Weights of a small GPT-style language model, trained from scratch on English Wikipedia.
Architecture: LayerNorm before each block, rotary positions, no biases in attention or MLP, untied embeddings.
Training: a variant of Muon for these matrices, 416M tokens, 3177 steps.
Each number is 500 + 25 x the weight over its row's rms, rounded and kept within 0 to 999. Layers, rows and columns count from 0. Numbers have three digits each. The size before them is the row's rms in percent of the matrix's.

# layer 2 MLP up, 768x192, rms 0.279, rows 145-289, columns 96-191
091:528500507475541536479483517490478521511500490524516448530507479511455531546489519492485476532471507503466498501534512498521490494484449505453537473481508547555511482514511526476503487482483498449513498509506454517515519492515505491499486530536526502487480560488460495477508509517515505529
100:499498472521533471493507505506536477531520453523509529504520519548461540505514510535473504497502499527503537465538500488474519516494465480481458504521520464528463505447501488491499494507503454463497505486497480477544489507489522441524476493496451485471480482518473494520510470456487476513
099:553505528459514499469496539465481506505504458518455515525479477497526538540524519469473482455515473533534488492530437500510555538512550482473520495493528476488514496497512514469488534479520497530511490519486491515473477458492429499522556492484492531513516534543531468499472508504484489529
097:516481491504517501468508492528533477520465488494510502485481513499477444486481552505512502497483531489501516547518519494513519483530507509487538478501551537457460505540498474498527491492497564458440490487507534467497460469506472481509493522472485513452546479515462471517535527490503538528
104:492457517496486481477479502464518491464494485552486505497509487494512535517473466520529516515521496489496500486521514520527519528497497533472508482474491471540514504503479487526466488559535467526475491517502523485495499504490507500487456501504478520485490492537541512504496508481460479515
107:517497502526477489473530499479496468510485531537502485531538495466452499526489475466527542471483528441507529502546499464507497526512512461504517500457539505508480529494524469503511496525499498501522509518593520519486503488507471476509535523534505541500480458489503516505501478528463463490
109:480472516511510481525480509479498514521467467549499505496524494498485474502429498495546493487512529503496450454499493456517499515553467488543500481564495506516477547484497490519518428515483479455480457528522519527516537497557471503500534520469505502499519477506498494509513520494479514485
105:502474468512498445518477528509514449503499481549539479483484493466457528517485498552481510484482506493523488557494482534515517487503481470495495541517479479485481504518506521504471507489501472513522524521513459512495518534459481559514491517482517566519495509512525506477513498497487506502
099:534451512529515531482504485527535490524533510486492465487488537492548507509482506503538442493516496503492467518506503492505517469471481521501485539470505484488528493518470508448533489540487502500505509461499550477496539528489517469474472490478469507527465518496490486503483467513502488536
096:484470441496474523481454498502494508515525565499498547531539509464503518508538520492477541470531496548507522511472518492489496478474503481527454514519526440505511513465489507470464461508491511516507500491463531456466505463511504477470522512474467474536505465496464486503483519548475511488
108:459498537529519556508495520506459475490486478476511520507509462484529471519518525470503452511506553481490528467503491496478514505520501475471497482477510523507495500495493523544517542473534525479511479488513486498524489498523515515526461501487470482508542503537457489516509496483498525510
095:521511471469482502506503511475486489468475501523482473488527474498484499487493512459491469552517537497528495476520474490492522530487491464512528530503473520534489490524453519508524508520439486453486497539501475522476550516539506473529559529513494537478496518530475521496514507504532479514
098:465499474540455478504514483515508523514525523528475501448515471475497516520514496489447497537523499490467542481513453486479444515499471491517507495497488479513464503549454515493504473506517478470503517528535469495503456462516518497516488503514494527469547513486551481499541529523477499487
115:522497472498533500478482458523519526515520470487520459506501499508534507511434524503490498502490512477510498531506490523499484547503508490517500516492500505475522486509518514469433516489542462530552508505456460491498496521491517450501450525483558500518547568510535477449488449479480499477
095:534495478521549526453452479480463517491495495544502467497506490485466494530475531499505489530489447536457481519505467510527481553492485506497491496482459488474512441517519510505500464541501523473512491503493493465491499495498485515449514516521502518487496505535485503504544535503526499479
098:508473497457494443533526462513483464512524468487503526500453529489483533528439507528517523457493539483498488533535488508515511530516501478547436545538520501522469517459471422471490527491507535519467503504472499511518501464470504466498522483487521518474526516504478516496528508499516535497
101:529506499468495519507486492526530505476480491490512489504503514501508542505508475527461439486466507489503534538480458484471537460500538514475468570543538524508487518531526513476469514475458472503504517484521539504496514541515494504487534485491499492477491510493446546454486533485460507495
102:449521499495565477523549482525452501504499508507571482480541480476482510478522547533518468520464511507502498444501477477488507488514502500498498518496529509491467504514465471541517453518487462483514479498463504495508494511492525494475531503491517522507497509513511471532541472549537487520
097:491455482529484530498482489524507515496494475491517482499501516493487457515508515490560513428495528453501461528510529501520480469487475490463516509539541483510524518528486505507489467499494510516513527503481504435485479520528492514537530477500477451458511441467508537510505499524492527492
099:488469462475461520500509477476515498503499487532529478504512484480511498548488458522528500498470487556522454532492501531457480513504509506472493538506516436521535500478504444512487520480501515518498517512523532472473472510493512471473508493508460468564506518532473521492494528495472493502
104:515497486463474504534532485509525440494481491483505520491518507457496481493558493489521480477480484501510528485496458499506529510487469501466498507514484476529475473562530522460485533464521482530523482506498538499477456469474487488489522540455485490522500501498461474486514476511519562469
099:488524513506515496489527520483491514500482492502528480486476497450503492524493549513525483564476473474469501479508459467487506481480496554491550504494483506497531478478559473507473535481547506491478488519527514504504487511490475511494504493510474482475521464519494542500509487495513524547
093:520502510480503504490478516490527488524482565544504527512526484440519507461493473501530479477496513487483520530515511518485512519530522442493488507493504509528475532510526453510480540447492496479469512500512464546526481481489506462488505504457491448502442471472514508538518481477493539532
141:481505503473502475506535489502514497477535471476509483490517542437505523488483515529535477498485547500548520509423496467570461511448534510485530526489458489474504513494523486495478503487512526492534481519484465494501462513528508469450533518465547546489499518510504506485518497515464545533
103:502509526512496514515495500549517484543523521478464514520481499533529494540480480502503486544508505485488508488484543540529519460485492541479501498540534507483502477520512515500479491496509500468507510469493525510437537522517506512496452487510507531547524491513486479519520476468507511508
103:485529522502483479509497518529513467480479498540494489519468508497484538517461495488529509523477511470519531462522484511494498462508451492467474523531492510541479496501482502513500518488490496544528473503512511489488547507502482471503513524483476502491524481464534455527487495525503500544
099:465488464505496526481501519494529496495510518446469542471536566506508469504517527472493508508487477506500507526529471528498472487519489524486507453521502472491510436506475484504460483533505467518487481502488478513463462503512502492485462490508529469521515465497470525518513508473535494481
098:504506456477515498537497545460529494452526506463488512534498485479485468552467492512496497502519473500486520511551466482499513496484477523503444536503522475484503483496472520493483481500466525509512488508507559479510479446491496518491521515553501499480545472521502500502527513534505517536
099:484480508508441505517485500496513514491490529474561511488503511466452487491523521504496452506574521444518487517516497487488504483507501482495473505473503535523464496503485504533520516472475511541514471523520493517474520480508486484551533520491483502480543528498457502500512487496500544554
097:520496510502457468468487500500538499512512495508478508514544541481521489532476515487519509522489481505546494542527531489474477505465494550517455489514471510507476532506496456534517505504541529531481454458476488456503480489497492478473534499530486521462476464493532472479479459486478506515
097:506478487505507449495492515471508498541502514474477510513507558501544485493531482504488493505502533519522465502464535459481462498528493458475505525536521491473539534534477548533472508487536489506480512541487482500491488538517504502522464471476473536507498490497521497487543527498491480509
103:497481501486504472505500507468517477530533539484500526515529512487499457478524502488477519488518508460538443491489518504522493490488477491510460481534531504504488482488465489451533521547484504529497543447528513511497482487492520531443486497510453498537543495472541486471470484515504543558
095:447528529494493479511499518527507451495510510529534452496478496501486455514527508496521497536473462502499536493509549481478513499505478486490510488509518465473478459516505523477476499498475476482533538462490520460491485473452525520521474449507527505500524454495502540492488490516516486492
025:446499515458467501488500521492483493547497513498488523466513465516525518495475508491530499525484488482491483535438512475548499519470503518524470518528484475495479492471478491503513474525523501447477487520466483495507502482533484511525501450505505467462478529523566548501522568468511520523
098:534476485490511511512499485523428473465467494483481466562470470486508529549469501512488498492474551480494463540468479475522524498501482507468466538513538498497479493491525480510490469544498474555501495496481484494479491497506508473515552523534493490491521488517448535458493514480482509473
094:499506487447537486509494479525461520499486501515541486487488464539495498505503514489481448512521509439526516524482528514520508505514537499527476490474520559458508497512479508473551534467488487513490486496511493443481511512510479519467497508510522513497545508505512471468546493525454504526
098:527514528505517484517500463512493524504501476519467503505499500547532551463499507511530441506473504513547525467513504503481514463504489543534471457474501485482484513500464452477509445512512501504534483466517460482465517500519470550485510462545460512549524495503535487460469487491472507532
136:448513513494490450476518508487480503474444507495521503493531513544468498519523547496449529452495525488512490518482478504518479501498487482491476567515545448517539480464517495513502537482520516516544519451474539494505479522441500535541499507479501527476507483501501527468538515562467468508
097:492507490517507486457468493466481527477459560516482533518468506487498479561513524477483463516523475526516528523516517508476490479504497508520476478500489494492475521498455518530477490525504502528491511472471522508517499468491439503468504480501482481492510524498471535500488498480513512457
102:499516519485524465518483516494514478493522491523518530525520504456477538517495457508451517491508536497492510532529547489505541543484463439465522549495493522461484490536519477513482476439485510496501512524508465520554502511503541530525511512543479508514496494523480503465491453542440520503
100:468461470496517504478540482494498558493517520490475490500471479462518494528510513472494498485532446509501491449479491485535504531497464475533503508502519484467449506509482538471467509492509495513481533546508481485537512509553479535440520469518475479489509458516513518498523493503516454483
102:545528522500528458514489533494503499518515486515495506498485513535532457530456460527525476479495477534495571507488476496489473506487462513478476532493503505473460505491517466476485515478474502488545526480450489479505551543520574477514475505450490496525516507450531502548519469512491509516
106:511498536514487518480515473500455503532508530485490536525450482532502489494497496502458476464507495500437534515512518514461490486500492524478482471468506546481522478464520514507525536523445485537519542487502475545518462456497505474460528456462513507496496492524498535483494497489479511504
106:532484484498483519493518506526531514535507530481529538526531528460499471461502486526490493467519456497535510463492542524522546512522509484518489490491535479480481517513492493509491514523531492479503487491460500434487467501492508511506451528489484454530541486529455481493459510453509491503
096:534490509468489562516473492508506508517488505527544525450500496473509477479448485507488486457525529520522517478526525486484541510508496486475430523524502483511495471522510493468461541483520506539481513463468498474488452500528511522492498510501500435557517500540516477481482506516522521465
096:473523537550526528481476497480515516510507516523456522480504481520492521445492507507463514449520513497464513493525523513479522487531496488499509503498503493466467482483490538491568490525516495509506485520509441499522471544482497469551506480481477526489496498538538465480496557549508495484
103:504540524495525476544491476540529479490491527506480558520481516517567478550486464507512490513538474513520481463513515532494508525480470449505485501469485492504534528532517473475520500478495535513497497487527478492486458517499523444486440492486501493470502521493499500485492529514500541473
100:548521491476536517496518453525493495523514477521520518515475541491529519496498538470454477486509509560484527530433429524513470492526463529488452525488485487486480487483500553477498505508520482477495511493467504511528482522520527530476518509509515545490473489481456499528506512463556546500
102:531570522526525504539516487496501484524497472500479494495508459482508517520483497560499495457535460501495542494508459492515514494566472515485525451484479481509510498490515521450521516502536471524524484532521513515507529522459476486478553499512481454508528475479508461470503527536468486491
101:542460496496567482477528485554496519501506514465511518492453486505497524474477520491471509515467533555486522509456453463534513517488520550552505494500493456473483504503514483500531475487502489487506501499492525498537476506493508490496516571464506518496473473463519499483497519485500499483
098:564521463515533508526503483469544514509536489464479480473527478502464486472469525525441503505497519534521504515547461541551520543512511488524527516483482522509480511505501510474500512567444481472544486484505540496538537474507518495483480485459476497488485505534526497481521463474536509509
094:506489485525483480448497497493520514529546523526504476479474447523503515545460510461515496533465520465525475529513482547533482485499496518456492451482476492557505534512481454496507543546509521524480505494490491491531487482550475530500537524509464482520466521510523473499509474468489491467
107:508497498504513521500497469569516508499486462501488493462470517533550504484455456501463496463522507472478486462564469531507474452478494532479464478480487498532503487509465478476531506453549510528470486507484466509525499521532493507498489503524495446479511455507480492521477509507494499564
096:524514503512514497477531488472512483475444465474484531501459530508514507556521465538458487494530467491487476484549506525464484484443491510515494554546507486483521501488514493454494495493537491504561491480508491474483491529476503499501495474492465509528532487491490472475526532493513485514
101:511523497504500499509472534511530472481544501494493532546463478519499504527503501565545501555526496484505494513465489484492497518470464510495481482514515527495506521482534499451487489479490493459490457474465507484499540505441484503487493502499497472474459469540535528493523538503464490542
101:501511485519504492423527501526514476545502492510520511506537486465477502531490506516444476516450488491507503530519520519503502484506470468486482581500506514528439487496513542524466524434468487528510508510488490543526499495475505497522490500505480527475523480519479531473485519533461496489
107:517504542496485485477519499500538454540521472501483512507483525442479522507461459489511446496496523498516480441548507551505517488509476507490517499555490497497492506501526521478503482469532520486472543483518460487509516528492508492475514501522473515509521505534529512554481546457526472463
105:502493472493496511479457512545498481502465531498501488504486505508479506524483480491474517550501515503515511537522519493535523522526424513542529489513536469534523484493517440492499490505528541489491493519531493508498477457495519511522469561481508481491493512490463546492468538501500528494
104:506482521481465541482526470498487496461483462505502487504487478537496529503561516534490470545516489503497476529507491488530525507482470475441501456509509471518473463503534481480479470550488494457508507483536519516498511448522499464513460551527514560476535510512506484505479493529501494493
104:501492515483479463495474536485504532486537520456505530507533452466470468502492476497460519524504438498507472526492535540478489472501514477529498548463503507509511533477494491513499495449480496533526487558527504479493522504533530500478542443522510504514507544540507515506526488513509502487
103:483494514502489507464460464492496528515496503459473502484496520503545527519462472538509503518529503538466493525486467539497483463499488531531484486565490477529525523502539456511484498498489453465526521511467515557514537517466506509550474493487478544484504481479490506485523555495498505518
109:517495499552493514499504497474509528509523548483498486506498458520482479473487540506506468479484526497499508517457538547482481520488450432523515498484481556475462501561534481526505468482466515483490498507495532514481517494506529514518495546515519493464524487516445519485513532489541493503
104:532522502503445536470469522501502443534518507455463481491507510483460487496554498505523488469464521499504516542495487501512494513486488487484494503519498541484499478552457522474487518503437522456504495507536475540482468487479500481528506512536474529553438475461481514515546484490528509533
097:509490484495496512482494492512517485491514454557509525522539528453529501479519498515503465496497506528503534538465471526565548451475501499482567522468479539488492533505500467544466484500524481479512496516502546465563515526522508549506487505508531475491530481500494527471497458480440515484
100:482490483530547492493482470561542518447486490493495548493525451537470509467526470494534493495510527518482544460495510522477558474520506434495509497464516529497518486545453493522513504483527495480508472544524511484501513517530491500540457483507503492453455485472496550485539478464490499537
095:519465526493487500496472427468509515510471538481464487494548496482516483463447520492514523485508499519500524472560487503501485528516509555482526512523466471465470508483496471523499560534517512487472543507528540470474520506490502507476544483555486475536514527510501512498503487507525458525
097:481521526470501502508506495532537494567519478510503507481525534511471490516461473490501485489498508494508477494473514522493451482551456497463520544499494474522491479507476546475471515524543484494474459533482521489472540493508506498486472486483498507548489509500503533494459489494528531527
087:451524512497492545514464495530539515481453499511478516508472480548510466472496506503484508480524532469505508482527497493517525497542473499469514560511514467495514526518512464518510543472469508471508484489524507511515495530529483470450524505493483502467542525496536492515450492499514460537
100:473516469532507473495483514488485542518507474482487500509496466515536498481492486483532489488488446513488495504526520496541521499543481525519519503455552503464503497482478534491489545506540556520512508498483470491546491454494498478510503518502537512478528488514458529449528516550474493475
099:487494506492449501496493537522463476527512498534514506489478472496506495508518513503514522507547492536492519519474506532524509476535432514471532490532501524520506569496503511510495486523472520428478495508491505548517472483528515533491507469495478525498491436477504527521570513503491520479
113:500485515494483506488459501475490480515489518484498542521492531476507491550489531524491503477474490485511464454549489492491502508520534488478449461515484492500519502478541507534493532530527472517534507515511496467499486522518514499546487558435503546502455492464514503509496496535488483456
094:526539505504535483526495500497522476490517497463472501501486533495480509509542484477429448527538523502544520514491496512530521510497462491500491498511480515426492511509492523513517491496521534506458521517528496504524496500498472549558524512513507516496514522486532509488535518459512504492
106:496461496493457579464466529486450534495511503501498518516525460516505516542515502489462475516511470504519480508495505519538534501530460481522530524516449500478469486521441497509482522512501486502520480499456537524478500484504472483434546513500496524545532512516529519488521507513510449478
101:532472498486482525513431493474508486528497519437523468516536496502526516525457496456515502460513485518518499513509534559534492489484510458471484536497521479483529523500560505462510525479471542551524489531494490483477488508479483479496500498497503496443521465484526509528472500504523514479
094:553496486479491487493488483532511482470533443500520524509508539486541506534476469478485449469534500529525497509500472439523513455517529485499496534510495460530519488516488474501497504482542519476506477499532485472517498518526471500511510564489462504541482461534526467454475501534459473507
098:484478458505496502499494522515461465531492519508503475493531498497511501526510487468503537524510538455534437507463482480477536502486486489504482558466524447533481485534496527509540483525502494477457511500538476463524459485484553533522481519479484484486477487479488474538515477518502528502
094:489494490502476509488542541502511526539502460442488506490489494527536502508518446464534505486514497446447487511495528533507492454494491533461497502509485471495494501481538528506525511494463547502522538526501512471520488528512452506549433475456520451519502509459497509530561501500510504478
098:468522490504506483492521539467498522521505494486495494496475486445506492466436482503490514485481514474513488503478531508525476534493445474450500543502491486466493531495513513496502523475489529520552491506520539481490546508483539513507454472536531513501485519511501516494474500488513502500
093:525500540486530496499495505486489490524516485503541507513524530513548496511492468530502481510512486478535475529532518551516474491516480513535467466496511478469483523521477477492466529485519463465502497533465461495502481508501513491475494489491496509485507497503509526477529469532522571477
089:435488503531504531489520483479490518549510496520497470523509537533539491506516528527454473489487494490483475485470497488538465546516521491489491495474468526490482542531494495505500481506504512474491506513502500520453510490524518462491528485507556517474514521506488517488488488483453533528
098:542476489486484513485458495502472478510474526506472501520464510511490550482462498484500492483494487460506505523496523527492512450510537530445469483475499473467496497477491476507452541473491539540468510499475515476542492540521520519527530521519535510507473492491496561467528512456552557514
112:481526488516470510492469546481508513467474495514487537502518523491545490538465472484476495471519472470489526514546563457471461468499498482489526543465489509467541526531543475452467517492501510541501476499496493486521479502519501496454520541501557487515509490503513502546472503489455530529
104:461536525515531472489462483504522477497463503518472503506453495500561492484525514474516475498531516506487509516450528506462476509515505507532520507488435500524505512494522499486511526513484496508514525518487536482443496485534511472481494519444469486454488506443476527538522507490515493481
099:504463498450479471504495492494491558551471544525524526495477509496452500509481535493530558492531460520458519525510511488450502489514485450479473495491502481517521460495523487470555492467500470525506496539457529496522515470466518495458478521501510498481501514480478525513510531523474492512
108:558490491485526509506507497525509484534474460493540515488489508514517521541505527500468511497536473508490543488494483496527495476506501537512493474541455557492461507515514519501488494515486488501445469462501531469527444495513490505532509499456461501504492518484486493489521565497510503495
102:473509530513554531513474482491521547480496457507498509477505478532526498484528512458492479490546495472515524504504546477522487529517509519522519474479498504522505518434439482540519484465506523498486497514455508503504458460530475457551505493472528498467519485486528491510489498495497498494
095:492487436533481510473495541487507520505471469487464496477488503535513508545446521480512506485497514464526490462522478459517498539552503532565499522522508535495496507494479478483484519487493456523499520503543513469534515509519508521473497465495481494508477457509509471503495564456483511521
104:507533479500546451524486514528504509516500527537464466502493494482492509546532526514530476456523474450507515523504490486549509536452501515486540495498530516492462455510526469549480488516501526491488513495521466473506494466527505497487529454488508520483504521507470520494478577469474512512
092:487530534528529472490499474518472481468507505466504496492456497508477517504527516541533477505510478514494483470479444495489533508559505504516516502490505542456448508488474575516511518528504495499532463469471501498516484457518498515496494478528511489483486455542495452526518482492506490501
105:504514489515454529544521525480509520473481526493474515504484521543517501488517487462448503472495471473495543489519524482511498508500541512508504514475494467489480504512449508475488488503489494454494514552515516469541488490502459531504461497460463497494511503467431479464498493520465530517
106:478514471479493532542513527450528518517465525476480476495500501544534469505489481505513484458491485460509541527494519499477517488503524507466491511520475545524493515490476493484568531503501468487477522520539520516538492497494538479509485507482477496511513495513525509496479492466520492510
096:501508530523488468467475468488510491538487496491485524468484515517512466479514521485509517476500519495553485496516488506490493561516472516475537506505507504521541536515515503504516502539540501522513470550494479511488516538494538483486482504516523521517515496507488466463511510456471493504
107:504472492482450485526525496539469516495507510532513526532528506485536483510480531508509473510485504471454533505448495469522460574452479514493519512511503499495518480481509510472488484476491556526508460507471490514515520520543518505468481507464474455530487545452534536514497493554463492515
100:469524539471490489508489535524525504533502461515512487471480459497533500494481480442517465564500505515511511500506528508481437487533488465475499524491517513536533515511515465535521503497464507508501500467510456533478470500528492489536492502475486504495499505514465457482525545453514477466
098:437499494467474503526477523465512442502487503475542530454481488507503495511480511497515486477489517471500469447470475461517510505483501522500510508506537533515522536510498502492473484537482479514523472474525445497479481488486489531471524514483532542533468519519511502483508463521501492464
097:476475470498542486492457537481534453510491517519493497494530502538460506444505535495500479503478548540508520465499538498480483512494506481500465485489560538518475489537467509515510422522472503499532480481540528501538503528468482531480529489523474517487505486527528518479465480516487478489
095:505491488494459506515491545500532535486506466497485503524556494490492517523457520502505476494504524505504521498503509493505524486499506517518509492522500506504484536497492483483516499499523500553500482505532492449492532509484486509473501502524463550518524521461457467457522494471466504541
095:465506532506476570509512479493572524487539516488513463528481502477528559507538511492480460485505513526500506481524471489544461511471494528482489491531464525454494510486486528487499518504471482453554495478478528533554493512522528503464491485527489487538468492502504517516496518517473506510
097:495499525504479530507501527549435516495495498516523518538490515527484513464507505473508519499537537501511546493505468486477506512497488483510473549487508511504502518517489554499504447521486488472486467484494487469442495512562477500496502474473525508490517475474471522491521503494526507537
097:494488487542477472502488476558477489554520481498495502513541451502516514547496551506480481548494497468498477487545522509506500469536550519444521483458515486503475490463533507468506515502483520461477507497466491485468490454488531513496529505531531472502533430538483518473470532481490488510
105:495466501513483523505524523479535450512514506501489515473529471527506491490557491524474518500542488475482516517475493505517493529487536482543486520485485493513517509467506482490456493530524551515529486464520516499493501490492505482493455506507505503481498466488458506465443503555513566505
096:522465492503518486540527464526476512481509485548454490455517483504488490513455477450508476469543490487476529500479497496525512497498508491475461474493501520503488509485482472469515491482523472484488554475556546531520527465520535459488478455475502484474497526521483481543514504497539503510
095:470494508483526509508503538514462505489458444449507479504464493542472477485458459492498488503524469437465486446506531486534493515539503492499510483485528517499518496470518465508566479514498549489525515507492504504507489533499476524481496500495473514519505451508467523539508515571497435474
091:444465495507537449458502509527519478519469508503498499490510483475514553492498524514511533453515537521528487514529521502509488518518494481466559536520528478522495516479517486506467475533507550476497499545498542488528479518527519431511510468489523501456509524473507494484497513501508509536
100:523524505523513488475493545537477490508459521542477524503530495464511506482508467485511460496541503499471495494526486518469520537527479495485467571472473504478516503552498478471536514504554518504532463520515485462517510517526502515491462514514486465497489535498556523451520493521497483498
109:479512492525524483502473529530535520514494516499504497489496436509480503529538515467503530521511524530505457522492440554472506487468483490501519529543483508476456494493472546517486513492536481518511436525486471481503483510540452511486474483518494490517497513505516486473491479473471463493
094:450504495507487511487512480476499492478513506523456529471509524500530512522470472500505518482503465458478506531491500511501523488500514501521479491527474485505472480489513513526470527472475523492513529495459517491502469489495470578466554479484500536466487461518482509548523501538516483460
090:424482476493534498514503550511484490514455516530524523496530532518508492501535469466508489520522507489510517534481491458554474504503508484461474524517478524534479512519476486479517497508407451503502522548489485523467506507497478519467507501490475506497484492515497483510489525491488509497
120:508504529474516451533522490501496500488476459512491528505502455481453514464492442510521528513480497537481524551486492532468499523505448488496512512501504509456489510473490475520457495487509547496521540511496521515464507476490539515496519490510518541510464538547513451503535507518531466516
102:455548503504471477484505517497516542512500538481490491494500484489516495517476527510511515492510521458467541537503550525583479478533463507520495490521461464518503524509548457509494511502488482447488495453473526505471503499507510542558510460502518534488492499503460498485540523509518542515
108:501505502470529512542502520509508479466527463493489534512510504524474510458452527484521481515478519494478547498524496526561533544448504519510483484498480559451528496512453462545496494521506497499502496464526481510536498487482515516508472509521484522544543503499508486498482521516467529538
094:525512468474493483522524572542435485547513566522514473505530480521472495512510533466459483543500508502489480508501500526502494498493531443478513496493459499462467552511492528514522489487491440496512461503511491494489508479470471539503538507479473497507497507485522503530508480497517486491
097:543478484457495495475528447520520470507469489482504472545524496537514522503548563522497480457498482532502485512496474508527488498466510510473499481501474444449495512497499499504524469464488544510508526473479525507485462535468527481502535443517481502509504467530489511524516496514492515534
107:450521471512507490505476478474518502518485522515542468449500552485520449501484497503527493511486536493494491502513502511534463510533490486487498482506532451518511450545494524546550498489493543514529538463492523489461512499499495508561480453513501481507460508501504531513487499486510521506
094:544515515514508501476446533540475463506513533529498487486484520488469510497486465486521464480537486484500483500523481519475476419503538518550488537516520503553484481524515484482498485482463488465515539502514479472499471521524525478491465493491506489494523474532452493484502478443493483505
098:545488497508511507533500488499470482503486435500504547499515492496509484501530552501478455492482504492497513494478484540535487498503485531511478520539503540471476474523486518496483486543482460501522470457515471476531459475516479488509459533548527537528487473519484497517512510511498498524
100:534487500516507495540513450482501494499509517525530505509490554524485479519507445480506499498467438544496526527482474498513483459522539480490480474490515485524481486520525509521482542524476490508572501441455507500525470514490509523485485483488485464509507485499505490484511500525475491495
094:525514485509522428484493514449538434526496515465508512477484477487486504453490529501527464510450520530516483455505494514539538529509515458499541527490497497492486532499521443525513465467498525481493499531489474541483516508537471486505492485491491495477496519487467486491486509487525497509
106:552511458477510474465465462510510500492464504524486499502498506500476518529493509480508458534491490461471484528509566502479505490476519500581504518511528515490528543493478496511501501455549525504497567474522514499465451500490483542508509490474541495530519520534478489485499484491526518543
097:515527502510496509540540473508487519483511475513519496478488501505465468522482502491442447510471506508474522569447502507515496502506540486504501505469502476474499443449503517505473506492471487502500540537483489481505485484494498495533541488482488547463510519510508536538517539515477457528
096:479491548474471508511480459557455547494461476496483492529501491486558467480522543483459502512512522486527558489528466496555471526548530528492457529508501463488477501498529509514508489461472512499499519507503497496519495478536457544546488484551541483505508506499493523479519469514513525491
098:488513513504512436509529518509510476537488498439548465481527499494539517482550498494565463462476511470487509544457488474511525539474518489520525513477450501501519493496515502469516516482471520483529516524538508524484474519487516510476532503473560466513492488470518500500500525478484520497
095:496471481526538478503580491513536497511490532526503516509470512519458494498481482515510443491501471503513536497476506540501513476480512470510452501534517499502496540560517521531480503456523490487530491541490506474478487530482469451511481495526533476516484493495468487483519462526511548543
101:472472536495492499504496433493518489450466510537553485489519515487491477523457465496454505492496485487493524510462492536517441489464505500485517510469519458494464519498530505529521492510520491485484484510518456537508508494462523481461496479514512491504536524480503530520512520525502473509
105:525492481458473500444472507508476497508494509512508461503487478508511487494507499501501491482535472499491548512490490481470467486531490507494516502540527507506492535496538541503499513488448504490519529495521460525573505534492509480498534503532508487453504453515455500513506541536542471529
097:487489483523522504518548521516506498499520490503502484499449464480483501555442496514504475504528501434486471508522470468489480487508498490489463564534557520517506511504466497513487482500494492532534479508534482521458520525528466510500496492495467479530505520482510464498507455481502537547
109:500514546534483499469484505525459445490488515496543528475466519468519493470453535486549540472497531491458467478473508503505482502577506480493492487486517482449483541509527484510490482530543496506461505493466475516498518491525464496502505542527489490498497522567496464471535513535507455456
109:536537514524476494529501508509507525499565498473500537497494464510511525484516485512474503471515518527458508513469504510496539498483514492500480513477527475491487488508549532497521494493473483496495473470539507494523490476529490510514488536469549472482511448524523488486504519481481497548
097:497498474493485469562478484463457488491503476467474511491490473540541536522461526491507497503540475475556510471522487511550528491511473535468512526484526471490525477474493489544504557496530494558500509481462497481452493505503488499508499524491487481473531499486545486476495534521440496548
091:567504477519495491453477482519459471486547456529494490493476534521512471517504472465507484496531479518513527526500503539520494497476483486495513539514476517515525502506487476496545450505551502489476482453493461516470505496549523527491491509470536480471512481543518463485517465496522508525
113:484476501489486457494482470518486536496504461515496557486526516423496502473540527542475473494501520533520479485502502491554522490468479497500492518519504488508463457508519498524484466537533524509526461530464463501524512555509533494494494495509486461523513472550517477460510494499499449522
096:480480502489534487500462476520474511484485480486509514513477531494510468510463475555485482509552511529525531455486499448545509502525492487493525434532516467514454513469537527493509508482522474492517506468491485457485463539510490467448492495488514521524474502459497516504500540478516510497
098:513480478501515528493491536546505521479498525477481525515484562499459472503511527509493522478522492446496512471537503455538535454532504514499535505479503431494486511459515472508507507526481533539510519491542501459455485489442529520532499465486541522501502501491470523548471502484500547507
088:476494505472558508476521494543506508459452497447534471545501490477470514508505467483483468542528496487506506519514507508489471500516548502495526503478502475559433510458501476547492477561530519466504499506460491503510484491496461510482496504516511490513562465503508450457517469496497508510
089:502504552506548495480502508526464468494494502472476495494481505478494534487476550517489459481529524574462483471531484551517498513441498494486511501505488484460459540489497554529502509485508519470518524535479517539488540492469452488455484486481525493495510513526505502518490523456524480537
095:443532466495470481480485516555529448518498510510476525528529525488487459500503487520488539512504532513467505490505481514501488483490514480493512513510507486450524501492515489521526503519486503546512477535558508508456466544566496517516482542475482519469462484540461507506511539510513504498
101:481497504494517483476496503511495529459477520485544515465504490521522517507449487535532526529487477516464487475520465541539513466512529543534511512500511515507478509467514500505492513488491475482538482516502479516468509479474512502517493466491491475454540445505492517543515551469497460543
094:534513477503513493513476500539512469490549498490486513494530466517509523509475495460475501473520518488466545490493462494462514495535503460495500449473512489503526519509492496498503525555496506488502473482526535476508482471444521491454478540527499533504439483512483526487502483495496524475
095:487492464515522510487473491517512458475547488485487525486543527474477527514474499506445529481498494432500482528492491543498516520477518494498506495467495489501488505480466518537529491513530485544473504471468572470494462508458497494514493495456513504499502523444468508488523502483487543489
100:493498474487522498502497531487513501486552512500511527557496485453513478500519496479516465544538511485483481513484501456501518480499500481502523469481428496482542486509496478510482463480492514478555458502461501503489471504498479515465504524482479496469529500446490543521562503535505476502
101:534517508496514463488464519517526477525543482493485507526440500499487484483512567498512532539494457493458529480516509546527503534505460529468492491494462473528488517485483501496518487480557503468470528484466517512493492543500474470499518482453514482524524475498514499491494479515483486541
108:482463497516471545459504527510487487480489506471516489549489491525524468494504468467499452495535477513501488511495514529476533459516521504495520488492453494531501503509504520522511508489502531477503447485500478495478450492492493525541544504530486523491492511512479528477530506515471461544
091:507513524497502487518482555503529496523515487504465490488483455507494510521519470472494469545498483545520474507500524491515533514474504521492499528444456512510479513449506526529531532476511488499492478561503510496523448450498480454497465468498499491489503542478506465483512502495475487523
090:460492477502505520505467501482502513489510481529449502493494523459515554519515461499493488502533463472534476453548519558472523519501515519468512498521443442514514470502485516496537552516479516543475496521429503489494555519484495483456499485476495485463455472541525513445483493529516462513
094:494438480490490548485532531487497483501484496477482495469491541491487493494477473485478508493465488473469489499502549447529528470478495491484544583517475480516492462519481525514528529533496538519551499489514484543487503516506544487509459511483542512515509530494492483475508463467479508527